Weights of a small GPT-style language model, trained from scratch on English Wikipedia.
Size: 9 layers, width 192, 4 heads of 64, vocabulary 2048, 4.84M parameters.
Architecture: LayerNorm before each block, biases, tied embeddings, ALiBi.
Each number is 500 + 25 x the weight over its row's rms, rounded and kept within 0 to 999. Layers, rows and columns count from 0. Numbers have three digits each. The size before them is the row's rms in percent of the matrix's.

# down: layer 6 MLP down (transposed), 768x192, rms 0.151, rows 400-468, columns 96-191
# up: layer 6 MLP up, 768x192, rms 0.139, rows 401-469, columns 96-191
down400 102:524501519544477502470500494491505508517479516511519486535493466488537520503493502491527487507509486529512565510528483497503497539505479512500445485492514468524539499516465502431478490503528477532483453453509513514468496478499513466530517511468459522529466536482517478509479537470472532512
up401 098:506484564528492493528489472462496487467502472521484460504525527484505469498485454488466489543494497496503505497513505486491457445515521538516554456510500480512469504507497512483536468507477491515477532504520471545513457485473492542521527513499480477543522499495467490496480500504494513481
down401 104:454505527469510515514498510474502460503495490496541493479474485482508515478493525519508552540473483515545515506465497547512513522493518525491507521509499509476518502468523508487532515489499473485522508476493500509530501506568525474499504506503494534523431521486543508518498479492490434490
up402 102:487527495478469481429507479536491483481471514453473483514472500517454533452512498539498475513478564527493503487461561539551474515481519480537517498490466473499465511520504512480454555474492493478531490504471463487501512508476491529508504497514542504491503503491514443486509523528516511511
down402 101:525509515470511480507469472439514495492511500500523510487492485528525488481484524484483526502484486510535538492466564503506494465509496496484490496546518515533501511492515530492468487463500515496536432495472432482492525503501457461497510499484523539464471477508477490480492539480496476512
up403 100:486511498490485528447502517514539492508492480473508489476477496500478505536495510473511497485523557456504487460497498495474483479462523506543499513504476524498491476491511541527511486441521472464524497503510460502476498498499490494537511471480512554513568554522500483482526467541458550516
down403 105:504484548465543489524486481485508516538517553490500505495456539531468478529497533478516520543479489523477552512458506494528505504481512529511476524517468498514458525489481487471455557475480495525537521487479479455593497510532491513533499537524460523507471554480475511486506474489507512468
up404 106:501541512462453488499492506511535472483459492490479535499485496505506452579468507476508499512493503509484537575528501466545462463505465480475444480488520486554492522490529491500514473521511505544559495468494476536491510474490523496495533494535481488487482508484464522485521512479495524495
down404 107:478491473495486516549544478516481491550528514521492492513534512520470517489499526528506472482492518492488502528503495478519502497504508536512518487500512532513466524456524480473468495491501491513467481512504469490490473465508503474532509489487525510473505529513492524509520492453512516569
up405 095:489472472500489494468479511493481447484514564477486502497526495458529488513521471529473486498512441496475517444482506519519521495524526502495540476498486465495506496523501520502482509526529551481463544482465548501529508496508471493515469486536491515495485454523512528505525484499570477498
down405 098:470497495479529501474548538523471489525552495488493503498514549496468482519490513484503532517481515506475500465466516487533515493505515479506533501476509469472480526520508500475494483489516526544515478484470468516521552470507503416496508522497523507568528478538476473519490476513513526499
up406 100:451520527511504529501494450512450472505488494513466482469483478488510499505517484467522507492542517520526495495519524498445481527549480519475539441479489508511486512498536482490518483520500488470531503495501469482526512526493541486488476501492469527463487501504479465523518476484494515464
down406 099:508499462462465503490485464514514496464492528503492505510502469495480492470506506553524558490505506527519524511554485491482510484492494534521531512526444516516466534514473485468477533559515489506471495486506533538455501479522456549487474515500469503495499538525531532510466481507480497529
up407 103:531475509507514498541519488515472502492526486511477517538498487521522488512534511492484527486543509507488473487505497491489536537513528483523461505497498476500502489533524518529534543556506461479488494474543485501485508484503488550475476472461533469515464473444539479492507448471522495543
down407 104:498520507541462501502547508472537513494484491524496498527477459454524506517452465515487500515481515474492486464503537513495516539527455508493453535457496512455550493518476464538484506521502444500503464487487480546456537490495483480502501468494510535483529496476514474492455523486504537529
up408 101:435473465511498496546459515513491490476569494477475509530499459529492528527530511502554511509528508485490503487482501490528513517475493493521481484483492521505545456496516508528480496547507491474515516458484533476503473522509486488507525482474449537521505510529540499501447474508526483500
down408 103:527479510501530514488518500510530543494514504491518473505487477516515458516481529490520510499456514520507508512500555519470515458498500506531488517498530484466470501502503522469518487492548510514517489471488486489519529477487527558512516519492540504522463454505484502485486506489491493539
up409 094:490513506521497506447512479492505515499529480557532484520485533486523481524497453485505513522501480488465435505501490538487507539482471501488537488479519511507488502531519521500486531508508509469459504476505539504515516509506472507517483485479506487544506505501508468494497485464524480473
down409 097:435462484469474477499451533497507506468563484488462522493504480462513480525472492515521499502500502530503540476520528497497544478495554542497521490488511483533457497498486519498547467511472534465462483500522476512495491467541496504489538512482513520456519504465489483456490514534498480517
up410 099:478500517469457511528509478509517473502492545491478490527498500511482531483518510466475517491565491517483480476504477492514507528556553472528507499514485450482519522486507543518523517498448467491501540516489517514519486507486482531491528508506484495502517531485491497474499502535516519472
down410 103:481487501511512512511478476483511497547487485559521519505516532471497510480520527488500482509513515518483539500482469478528526520520524465504519505503453454519505474486452479520541473530519510453503475509492446520443528448492500490486498505503538496531511542469503512522507524527515548465
up411 105:476497485497508483553541517472515496525496459481517520537562498496482513513535517487526537520505496503564505483489477504507483502532498535458502519459503525501525515512475486489493499565476485493522533539494491461473468453498523547482505497507520476501519463497492514495466487468531463475
down411 106:519496475483476491489507512516491509487521544515524474499510489492538539517492469479465542487532522514465506501492481441512477480494495463585507489497523552535482491427490516499502489507484466489492468535471510460472494510463488484501496568515497480476498507490465491475513529471472512473
up412 094:523494488557467472492555497499477511511467498495532525502532451505460554525541500522533518460443500564510499514498476548501489500482515481504501496482475509495566510529565511492492471511473513487532525493487487468512495487481516534470485497474537445491517497472496518508519499522520496476
down412 093:476503487460468488462504474484511529549537546494505450475513487547495521499532499487512500539500514463526476507474456477509498526530532526572453507470526528494455496479511503519498504480506489522483463513479515540511504527526533492531475463490483517526509539459483494523513502502529496444
up413 104:527497496516489503505519534518432522508518527480537513499483485569529490458500473543471485552513502518456525530524484510521484503509492504518503533523481499494467483498487489556456518459489470484529511504501485523489518485469525490490494480470547461470494475479500414487503521482478522487
down413 108:496508522494430501480512501476460529541469534469494492537512436473530465495494487503476474459512503477478494436528520531472428485493572526484497507490493515520485506510499483505468503506495494536531494527520514498523497477498567491501443524500500490494477521497536512484437534505535469472
up414 101:490535526487478534483532547506481483465492503533482475488502471544502480513501501465556520536530470473502509525490484487506519494496515489524456502467501561511494536538501522503514471501518497474538485467505544488502530445502528528508511502537509490472525455513484465486495519455507497508
down414 093:512497522527499513494513517479524496508493478479539506488500545424514526504502507467500485485509512521464482493524499504540464503507510501463519500489519472511496505544491477567493532487458506527535507503506463496483466509505498512533469502518491477519479506528535509539511536542530514535
up415 107:493494506478537468516513528513466553488503478510492499552487520539454495452541472519492468460494509501465567527533498474538523530491493518473508507533480517535508496541511530491503473432520507518509512471486520462443502515499502519509518550490513496516491487490480516497466495482495513514
down415 110:502488503487503485500463473481461521459530495519503513500533533485465480521499520509523476490481501523499485461504507515490544531498510460521535518536480539491494506494465470518507481509517439480487499507498546491506503510464516499491485513503528461510555471465465425480476519504519512548
up416 094:494467476509478505511526522459522467504489467516481472515518490521532469470528469495470528495528513449523452512518467495488488538481499452450483487508522490530471497498509486463479489516471482511517510500534455503516470497483516496515495549498474484522452530513473509474490449531500531522
down416 100:487469486526485494473475492491501495505507545515473546504525473495494486509490485501489490485490463508475495480462542465522515446476496510533496474508479519504489531491503487502496520474546467475468522470464476492503512471514523516557517505482502484567515471506470523509532510501499494543
up417 099:488492481521473442466504515497491479549493456515520493492478522520525485498545509496523487515546493526523488504462455488522494510508505543515466485469513504504503482521500550504457491468530531486475502501462532473511486554519502490508551510554529510549497457519518500539504523514524497481
down417 104:555529469540479481503523458505551496489513499535488501476500478513479486470522505512497505497525496484504523463545481494507483517489486506533460522429488494509533462509513508453520476442514521502513469504522545531517468515467462494508518524496482492487455424484498461468519518512524471480
up418 096:494433515458482480513533520539522467507502559475538554500503511491501535466492469518516499454491501453470489518476492488490490478474502479522535510512480536528504469497546529499498451483479519515501522523493536484539525491524474475518504495510493492502554550513495484541516493549503488507
down418 091:505496485494482500468505494479532514472491473517542471498525470509457509516460504509531484526480505506510517464464515489512514477535479551435533490465491482499462454505508518519490512510496494462513496463505480511526537516536492542490509488496498515472525481497474569456494505439488496476
up419 101:456491481528463457498523519530477482513470447496474523497518531486461504501486527524498518490515551519503476523482514494492503506480481485552504489506509520489478438521488510534548485523479514485508501476541497462500483474520437473509523522492516492506501518486530508472538532511458487494
down419 109:513498479497445464447466496541509530497502552496441477515537515499497495460474456490498516485495484469477529475528519513480500507513527469515484501494522524534487501489515531492542489493508497420503537488489539468494552521491533515544499520489509488504506442512546483510470541474516524485
up420 098:498506531483460505554516483556510482488516506489486474492497533489492536484522514509485475470498497473484486490511473562481509522505519493570491486463545485504495472487490509507498514504515518496508485491440526470517483503500501511523486518472471468484476522489445481503493432557510492495
down420 104:466528508505497491501447439471504507479471500472487510500488533544517483508542457546486478528497511522516480494510481548491507503488535500479496504473476520516514498485465520470496523461531495459523487486490531514517522442498524516473552496426433482477498518510495499481476505527533523470
up421 090:482438500524503513485516508483526566494453525515490523516554466477479483507487487514507491480528484505485510467531529488535465503501487454502498500486495451487491510476532462508513491511499523499499490493545471506514526490463507506464474518532532548495518468497501529503517524449544498494
down421 089:477548481502492568546465473503486457501570508533522462494480504517512514528493524515510494589543480483513490518482541513479526540453491480495511452521497543469479505517524504498524523479499467517495494505521472474466482531509456525508477486501509443508469478538538486486495486520487512493
up422 101:547493514475514489491527478506484442525522510517490492463529478483498481540519487513495514502478534510515485477507523481532500524492503484532474522470532508509486505516518502513539515499479411506477523470514477549452499503532543477564516486505494521480490466506499452483540453492525507458
down422 094:544488514503503523505484502507437508511520471500539517522466487486473490547480527497492505523535523498464520528503517486527491502506521477457492508519542542509528449543490519458519508510491445501552489469474476514461498511514512495518496489487512491499489505441505470485489486512477509465
up423 101:535491465513523498479515468529497510544489533509497501457525529488486502484527482497501546553509453479500481491488515503532466490499488494487514489533532510497476473534482478468516539484500479479519452478487512527482491495436510487453585478476504523481557517480493460510489500522453507519
down423 095:479506507513478448512543504527525466518465551514500515491505504491506466488565518485519478450473537503468511508497530526479469447516494489495518485505498507502493516483519503507488476512491575536520535482503500495520462502480495505481505520510512512507520471486463487480452490480529498495
up424 099:490469513558485483508533470539485489484508479469491502511537518519546531530488548496493509504509456498520513498489470471480489510497520500524483474510511484484458499504522499507514498462516488503520486545464503493535494484489497558520505475512518525473521445524454490479473552548511476502
down424 091:531497475510526519502512490476493454519514496510449522498482481474497499505482531519493515502463545497507523488480534517549493529495546504481507541487472507464521499475510507462458502485490485532478519503486455459451477506490472512512554477528480462493470541505500553490538528505486519506
up425 091:491513457531514494478519496523456495520542495504552494518461547501501474521493506473488479559483479473510511438499523512480461508536489462490485481498497514527484488527546512481510461503493536511489527546477511480511526487496472475469459480532510449511460472495534536517518483524549509485
down425 090:523480457479464522467473503527522502492491483482513536503508505498489499485475491515464501493480492491459484511449608505505512504483489506489441488472507510482533515493472491495488522479521502513490523510511500500494497491515510489524518513514522516477504492499535506505492541510512483497
up426 095:477493514534468524448508488488485531492499467485480485502514483526463547472488506493549519478560520492483542498525508527495508540474529515486514509508523471484503510544512471481496499502510491514474533541491454494462513503528539427443470511486485548478492482453471511514494534477518486478
down426 091:509517499522504510531505485505472523488461527513551545501525508479543518506536486494473463487544506499465480510497471474475438501508469469467514473495477512475456470520490525505492491463492464504537497518545476525502509526503483536533512499469494517488482477534472467497532497532481513488
up427 099:469511485561512481495475496490501525501472505486493542474518527489494509454502489491519516465518487489507507517532468448473513514503547471515493495493504486491505554514484540517479534527522495508515499468533476495495506487495512450491496474476481445476573523525463502531517549473472488495
down427 102:529501513532477523516512496481514450497505489503473480505475444505541496529480520504463532526466509487497498508488518500474536514503453504528530540522480519494492478502516542508507506493463457513546480476496505459444494480465452497530493543564479496466478480492516494464508535477517523437
up428 105:471534511509449494546485507521484452512537550492529491483482485530503487457513528488477509508515518513506509487527489496537469480522549519515487511514502513492490507503530504500467460491487502495489500435499496537501481504514488545503507536504508502526541451497511501504478517565466535461
down428 108:455460489522506480480509524483486467480454540489531441490518461477479520500468487558452485505493497494447491496496550532481507479484558510483508446516474499509532470510511523515526560469550498535494522565489490489477514498484509517515490527504524446485518476521534543514543494476460496470
up429 096:471458519548485509500495516460511495512505502466477470436507492491550511467528497492514444488506475477521506519509498496512478511494486504510536487477547501530520490560524524478525533558516514475496523518506515505505493494507501533510448483478502523466516494500509504534520525504489538481
down429 102:508486546496494498521519477538477507524540491491498468457480519491495519464516491498459506507509543498469451524484478514505546563534527547482500493544509491497487484515462505451470515494524508476498498499477464505492483516491499505465496453494483543524484543450531521521472502483482488511
up430 110:531549470473530507520495480547546471518482541464512541491534467507493505503517540505511444453500551506486469491536488511462466476535531508502465468502491523463535511572491544530548517487507552457500504476510538469516490519492480521464532506519447511504528491531468528534471524491498506513
down430 102:523517536530501461472490472527487520466473488531553515500498467546485509513481497463498541466481529493543501476527515528486507524493495523498488516509516462501492472519484444490486508476444542482492495465515493479537488508497532525485472536520496502509522489469494487488516488443535503485
up431 101:473544525444488518498517491517485513494519550499517480495453481469468470533529505467474490490473497488504493484495518481485461514547507514514456485482498485497469520496549510492453487482550502442541471507512536499464480498495506530488503530513512519465467510467476464514485522501474492487
down431 104:530468513472508521499480502494520503516487503460489511471487506519453513531450493531514528453586528485512507485488551493538495485491507478549507507499553506510496492470505496474510521508484472493511550475503499585483505502472545491464563459510545503525519472524506560490527481504486487499
up432 100:490504524469553519481530446511477471499527517510515495502495494514505484508479540518512491529438560497494547508518509473461506475520494502482508474488535487495488504508493527489539486479471484450553479506480469540539511512558498530519475502506498490510479511505491461493498488544473478489
down432 107:530459509506468477533539511457477519485540503477504473512536524507493468494495502483491500488485520508466520502534495514515520495522508465524475506516486516512482503514496485543500474567551522487482484548500516492479539492473453511483531514506482513529542516544527503503511505467468457509
up433 103:493461505485479486504542528547499509500519493479432523508520518487477488448445503545539513527491458521490486510437502471511548478473505485524504476544523521554493461497511532535502474512486531478492531501504522514483481534518468552525469517486480496492491508509503474513517502462517542519
down433 100:473520522497502515539533535465492495511483452478527466458499480477520518510508489527511517491497534506480457516497485504483533507513491482508530457507507456515466471498484537514482541510471495519516489482483504470437487475510431546440489496522517513438500487439519514514488517466512489539
up434 100:499503542489502493530491454498534479546471524501493519488462499487493468524536465516476477541533564517494544524483485452551549523471519476508486455501490525457514495514510484522501532471500529502528524544502487441496510473505511530521522482516481531477472542473566435534503478538515506496
down434 106:500493488555505469507487500519555498481551536499504509503509519485513444490514482541482504473523503493495469545482478524494536513471449531506482469446534491469511509519526519541479472517499460465503541500431498512503540522526502489473505450510455490493468511492486515536490478522492503519
up435 101:503491527484468531559503511465469495505497494506511483484474548465523468467514498517521478515548545528474497483532492517530510483484504471491482505491531471513544487509492532512479486490530516465484506508466518521490475516500543536502499512503506520471504514518522510551508532510491549471
down435 104:495486510493504482466495503525516528504523554495495500479471469477503465495497524443495512462510467488473478533521505452482508551488521557500481473508474518488493526506518542506494455501503453482465492477487497477502520493496502507513480500497480490510521499472476567493487507470505482506
up436 101:519509467492513491504481482496571452474527529484516448527513477534524539454498507513523513463512503513515466468532530478527497499468498500500464489517497476513453484510507490497526462500530577481500487500494483499477469493459463522489481511530508505511485486492479505513483543461524546485
down436 098:521485511508506507494510529502501535512515480461487481504477453541502464504495475521514501504470459467494529533465546549477477477484522504507456502497497508540491488565498493491540498470520512524498485496509482526530534459519516488490500510482508482471497478471525483468475469492547530465
up437 103:485521485506541497508497462550527489529533483495538502505515490519436502496502508460483518423470472486511484493452494463532476491484535465523489509505484476463522488528528476535438496462490476502504512510499482523521502526498565520520534550534499515511499458517470517462513511517462473494
down437 107:558487504530513510501506508473467549463470510483482480499513489436480502465492500481497511519526477485537518490512511491460523451525475507513505475464456486489567487487483520495478503485530520503439452487504513479514524478458482504497509554489461518511519492505484505495480527523523490490
up438 102:555526526500492542503468503509471508455497510480473498510482484474533503508483496467518497511526497467473465507474477519494501515500515497553470494454503508528491481508533497505540534518512500536506497460525507542471465463539493506507482515473539463523489501513534478507495502507531523505
down438 099:508495475467489514466489518515493511520515527484494527523548477501532440476499483423495491522482556522477499528500485478468496521468544502508502528506514470523503468514487505513516510488490520436426468519446504476510498509453492538507505440521542509492497459494535489500481506507527522507
up439 099:492489483466518481511565499514533477518539478517482502532538515536531519490497477495483523506490487557505488470490534466445436526493455515507470517519504497492484467509500548472469487521498522497539540505540476492486485458456528527520477511490497485528492512493502505481520548491508481508
down439 096:471486577545496512498529491552511480511455495491503478444505483484532489465449515530471497482459465503476496511458486490521506481501484485497476516470523516459495541515481481514483515472539483513522493471529490508482552528471509506537454515530500506505530502501535489509515473497503559500
up440 099:524515475508482495513503468483515491535496511461524514474498470497493488517476478431490488489507544508472522518468493467512478491507487481482505472523463521469512500499488523543495528500492478511518488525523502457478492477490473500471501567474523472488493471475533473466496479484503474455
down440 100:506502496523520497529488484511444474498499474529490470457518497513532502508526506529475529493493449462531493551455488513525484554538498492483507527468477508489509506507472473491468504470481520454490524503479500509505521523504450518558504493449469521467487485524519510505503467462537535501
up441 100:496470468522527531482519494492490497501522517462500506512495482547482485496523502513508484474486514487464518476521471523532516482523489534478503499480524484530482487521477470546523529519494508517497516473438466457478491536509454517538475485503506512522518487451471510455549477523486519499
down441 101:497489536514492459471548513478504491517486493539464504489489486524509495493488508471475470495448498490509516480494518497527515510524478504509504502501492513495555502456503544452509485491508520465501480517535482461470500473459506543509549518514487513504512538549566526528483506503469511519
up442 108:509500442501514506526455474491469519480502479476507486494513494503555493509494493505490512524460510476471500462520457476507475515501494473482502474477514510550473549524497460472521537449463527490518492530497525481514487518531489519536506510510490455489517501518491495540512480488490496512
down442 102:508517475531529486510529464493505473501485504504453528545492491462483498505512511515530467478529519485498507518508464455500466471482509505523429502524477543514527465506473488509495502491549546496516537473538529489531475480498517505482518512496499553529494505444491500507484491471528518517
up443 102:519484512522496524478498502551474487501523482476507467503481523492503504509505525525476470524493512510532511439524496519486499493527523511494477518516475496533495499480516491480533491515492483457521494480505505464477495544488485525518521456505476500476522539460499521508514483493481526418
down443 104:438472524502526506543495484493487502517500527507497470511500455494536488523490492497519532500498540536534523503515476504471512521493523489556469513489499490476480467517528514480499503481525477479500508515506526494456526472478482486489483519502486488496542472503532519473484509509485503493
up444 101:520450454510499513521509500480491529556441527475546491485496493504525546591493492487466480463533545501496491486488528532499520469475492480477498506514512475505491511490502519513553503494491473485472510517476500499520494456496481492527488514535480470464518532520528505477481495489489502494
down444 088:508448496500514475507468518549490491475493484506502457510488532502512486553512507464541505453501490513547493519478443506482503504490451475524484468485465478535501511507502467529510516507510482508481502456479521472474468536550496541522461480508491533509500446490526470517499520498572555496
up445 105:495504523460504546467480447510509498505543532504480517473496490465509525483510475519495478495509498515507502504479468528498498494530527501527497503477500502511547500517499580530537527518495454443529521500480481496522511510503455547492491513486469502492537500495513479495476503481493485453
down445 100:471510475490505489533492490462462470513505514513503486506512470517467513514455477499481518533519470523488522469506438521528517523496477481502556538487490498498497519516488481510465506552482477503544522503521513528438491500473523531456507494492537495524486508463491479472502508496489509533
up446 100:504519510485522542477507465495507479499482456511482504476499485519472480521513443473516477479526522495492521531585507501537491508512515463518451474474563509550481542530491485520499472487530506520515537501497538553460499457502504544495445507545488506511525493515494508490529470503502531491
down446 106:497462498481472505535480502473532501505464519455511460541475473476495495485503480455482533487527471514514508516473490508513538497541481496499486458491511565484496508513436493496464491504498498472508505533437499485554469465460509456507544519494469489491489521506525525511493495484513517528
up447 107:483487508579501527468492537501513508519516514476524515503483516511509467542477473473523453505467499523473557489534501495514524513536486523529512457507501492498461559546511543504535510454484465484484478475524518507499538523472474510489481474486522472497500519490519480505497476473466497485
down447 113:501482492497535512483519478476463533502535495486505499495513494513517487491494509485496529528458497475491539472489513487518550519513456510519487532478532516518500457543493482462489518473528509472465513499505498550501542494516462512499516503485493480514483524501510518444474513504496516481
up448 103:459495530551508549522515534490502529492503482515458522500482488536504429485497467507474533506496536470478474471510550481507500494458517496527509495523452462472493523521524555511522494476496505480495491453468505493472465497547484537505473478486544485506521498461476488496502472552480502447
down448 101:475477514506501529531492526438500512529481502510485512491498485517505496493479481508493517531498487493475448494485563474470492501482447527510487490475459468485510500496527479470506520513518508461531502501489501529434516498500524492543477444492495510489505486485493534555493483507533525528
up449 090:494521504503523504493485503488513437492524484518475467507491525525497500466477510502514488533513543479511496503493465539523463487481500476521469499505508504533516468522496474538525510486491442473545521477496529507498502479486483559539498467522491537492505527516497508511522501442525495500
down449 093:528451494546470541472557476525474514535518526538474505501499499511493461519512525509492491531481498480463520508520497525499529503515489479529557556474462482481514512490491502507490507525528491491497470534515488472493501509495516505496459529486490484522516514452473502482468510476436499476
up450 104:539595495511490483520524487493509479514557510490525438536498543505528532497488499497535515498472522491474474512505465531475526512490534492458499499508496479531515518520463506532527464484511480497554510482517471480538478473503478483518512491471519505526514500464502493495494504503501536519
down450 100:512500497512531497426493539467536473480503488519499546459522473497518490523457505495525522502486489496496489554486475546485487507500487531487487463523475476509520487470491495468477487513506490496514462518501464515472481526443495537539503477504551446509494533457465519529465502547484441498
up451 103:511479519439509546504486483510477503517483499435483512486508464472473512443492533514510562514496537520438518571501497511536499504506527531511508504502504543497483543519508515475498530537481529451535505509533512511513448511481518522481491517517460492478476506464475498502484509519504486487
down451 100:521514479474477506509503489510521424510503512495519506473506516515484514489493469497491550514494507457546496480482468550489502529499483487498476493465513525503527470463471478526511494467499510470448456480500469513533507492467496513477498467486502498537456504530567536538494528482536496530
up452 105:519521490519484492496475501503487536507460529455520456463547554495512497495508499417552505549517506467504513538504433475496477490537473517507520478499521469526524479497475569531488495482493485482491548472493514517504461499476520512512536514480501545488503480524541486468496473523525490524
down452 114:480504508478493486424530466518496510490478490510476490505517460527501511487463507497503539511458529499512491546475551544503528540509502476487464472514520533547559489485459506504516517496476485515526488500504542540512496507488492495509499456518477444522524510531503548555513486505534480486
up453 097:535497468544504522488502493481471526480522513449502550552465506510488491494485491484520501554509511536501508468506473479488500437502580516503476522484522462494514468536510504474518490502490491460537517500560501472506467513489511520511486470511533519491531506515511500471465490530521508475
down453 093:511448469504530488500498527480508530489469453481484537515496510499505493471438472531478503494506509467529468560477518473494464500475479503529520501504495570476447519503447478510503495501520509474506482490491482509462496535520503516518496521486500527531480555543512510519522466520501484508
up454 097:491474517520474502527505486529470513522523505482469514492505515521502495515505521545523476465526505526456502508506515499522466458510467486513457486502474500533513518514489469505501468517498496503529505496506504457519463497519490529500494511515492474531501538486487504514471464403495493474
down454 105:506469504488518479524528499470504509502483505479473517472512516490490475467515510486508499498497509457532498507486500477545487514488464501489513465468491495490488487479485492478442465532513520480528483484500501488469545506523515492520462461470500480466508521490424446547499506523480498524
up455 103:484517456470462502486492510518505519483498509522536484502505531503469483533495532505474507528506510440511521491465474496492507479529497503501503520483470470487539499491483539471546530448480531495529460517507542476521472506472481475495482502504469469481452485470500504534496450489525494476
down455 106:499521536541490497524477557509501435480508495526513511491479481496479530506539510504508482522474485503523509525478447505473447529500512536494517485533468555498539456499485486516496507486480477494479502513539488490508495516514508505518502491502502498451525494455469457526496467504501494518
up456 103:491523541504503488487514449527495466500486496466522485550462529522537473520454472481551462473502518475454487514493496507488499436521519473519507473473488507496474484498478528499514516498554536524498505485459436502497516483539491510476471510494541488537510525465503524509483478478470513508
down456 106:551508472498497473528466467511497500538465530518478495488510520513509469528445485475471481500523513494491452498522497476464552493501516504490505537479524490508510455532508513507498511481508527501525509481492506519493483458516495506516486526534514538493425515520504509509505490478457470516
up457 102:472490495540447459529543474528505496484522547511525523520497480457534497504538530496484464467519504495452493499523492513484489565500526490483520531540525509533523480525484484498477482497504482493518548484495513502522543540480562499573475485515522506467534479503495461484532485449507506530
down457 098:529536456503550478483487441467503499517493554514551464513493501449461472491495493521512484508449537506493471478472483516503470531532490507487426498483507499491457482492491521475479533528515481510430496540544495464500504509484473569496523467545511500508514494515479504524498471490476515478
up458 109:483489527557488519497519476512522512513504482480517519496483502498472481507535535502497497429468563469490483534502520504478485485518505483487487499530487558466528547502511516484474516451481535498478525548473490486519422487508554515481480504514477501523511519482485498518512499484483445512
down458 106:507487523511534500526470497448507505515526510511483485520455478514490483507493504560519526551488527518496471489514515513469465513506513482483505511513490484485537446450502550501532521474478515507537494490512473478561500504491529532452490479510517512487544501543516511514513495530512498483
up459 103:463510488499514478494552509461491521553490547478483517539491500509495551465490523519504494533494503499550487503473479460536502488525542490529492499486517471469518481493469528540532533504478489469480521499498478553525472495500480521464512510494490493460518505483500506446524517500510482462
down459 100:499494455463490526485500506490470479480511464527487484509507529491521482484487502462477536514466513509447529524511481473529533488521503517560529507492527470519509510493509489469480546533514537481538528499489483481442455531500498459510501497448500451511495571478501532517507479509528500486
up460 097:508486471482494511494466458535551494443498472528497495515538529523508491551497479494494536496489508478491516482515468508501571470488463563505503522532522507513522520502513528496493475489494513526548505535499489509495498471514500492459492531480472499502472519473499500482525509472472517482
down460 090:510502514482515511483471508473466483533503444498520539525490535535459529458473475498503484533477510496471490480543501469531529509489495523504555486417488503476498539496463482474515494541463509513457526510495505507526497493488532563514521495493499506514540493507505486463465509490511447486
up461 106:503472496497499472487490499525535494517500488529455521487526540478492539503477492541559518488491491490533512481476500499512498528510466510541476501490514490476496491511503533493488458480455511523483518477535469493516523495452523466529549519457520516523489474500451483491499499472452490479
down461 111:528478491496492507494479458475461552517513534533483453516491464520498462506494495489480549521513499471533479536499511483521550482501513472487510506515464491491561477487519505451517469498491468541482466514518481508482501482530507470513468508544488486464543549424501494464522525504459514461
up462 094:446534493483472513491475541486528508506539477489493496501488488536523503447547497529499517502512481454502536516521530540464576453502478520512493463484509481494463479486541555513512470458527545501510514522515493500550524450502496515510521498478465485487491442481492522508454497527539515499
down462 086:483460558547489510498551518483479451496510507490494505543502525525458501506531486515522520492498516536515507533528556469517411507485472511530541503506487493514553499505501492475527521550491506512513520486518439503509504455508519500479475518488465506507532475518514473503523507485439502550
up463 105:528477526487509536510488493498482502524553493508501544475537530500461526516498483471509504501481517499491488483508464496472494465549501514512533512516448484505493507431495481515498536458525506511462512487501498513504483463525512512530533501487479525479499500484481451480478517502493502467
down463 100:495464477536480503517524492512506501514534491547493511504475517485530476510457505482482481487456475481494495520469458494535469542467535499492481506475484517471496521458521448539502486502464519491531517519481490503503499516452518499486486489541488488475509489474486475535555454521519483525
up464 096:478513472495474511553503468526503506496511512494481493526512506468508488487486537446462553485490504470489489497511486519488482530485446464541503455498533568525532525453495532551464462486477492456518509477491524463532526491484512491519498517460471520514527534493486456508536515526481477494
down464 105:487500498490498510501455505507492491467505506515510500480506486519523476486483489480542480534479530515499485518535415475525544506511525517488510488546475466477490494526510502489555494530511498542517468527504469526480487478531516534474466506545542520458487479498487525472520531523458488493
up465 100:460485504532515477416461477492495514489492518483533467491498459524490546508482464539516514533490541541510532517486463479541515472480523505512533500487516516497503489519504482494529504491470473517488511529528444498526494527504533495467496520454494546547497550579488503453486491537509540481
down465 106:517495512487509496530476474468528486530500514537543499476495513492559470503511468498537504486495518513442543464500504453536491496501540533473524540486473503468522523519456524461473475477486480504523482497506523514497493529493490493510476490588506482452482511478517485460529490516482497536
up466 105:471534480514522503510530465506477493499520511530502521515531514493456486561514475476476519508515473480476495489466510461492484492492563539508499504467528457522481489493499487482521515524471468501493498562496487527517525518518501474469489484492488461492511500525492499472487531532494509527
down466 093:515477524486492480484483544551514519517460470476489567491488505506507565499479475536542499472471523559519497470521498474508542534513480511508502498498478525520488496499501498528488473485501508423521519464494538496479480512504533549533496518486514555516504471488510503498468493484471476462
up467 101:518504529510490482529493528490511485493487489468484522546513487520483482499493455505522486510452499540489524498502464456504470492482520460522486490497470525518517470469504518523516466454451471490462514540484492513474481546477504546468467522509523526509587522507502528480484501479496523496
down467 104:539489495527506494549495462468514536521479514541510476502493501471515481492449490471494550516514534459514541488468479483460499524527533511513543549504506489498482494483502506565508491514507511485513501512448440457515534471522459485521482508508551491481498509510483494516508480500507501452
up468 100:477462490509473504529506507531505488486520522497481508543504521512503535472511477529472474514478546465480482507516500451476511481531491485498465501502533481552490487480509481524491522443500499535487513519482510513480480480472488494547425534516512518467535518486521491502470467481515474511
down468 098:528545471455498504510454456483539492509457477553520505499516482495507463533506530439480499493519508515469543518507526522495510530479498478516484497489545499478509488465488475506467465522470519507524456509507495517493484502528498497466541481492478452513495536500492518492479453539511562507
up469 103:494459503509519552477515501475524512484511525526520496480498449511514468520523471498521445457490490531456505510522520491493519546503470486467575467554508487507502525508436488547523476518524477549503483471478533463490552482474508495508475532485527521524516503497499494478522458494556484497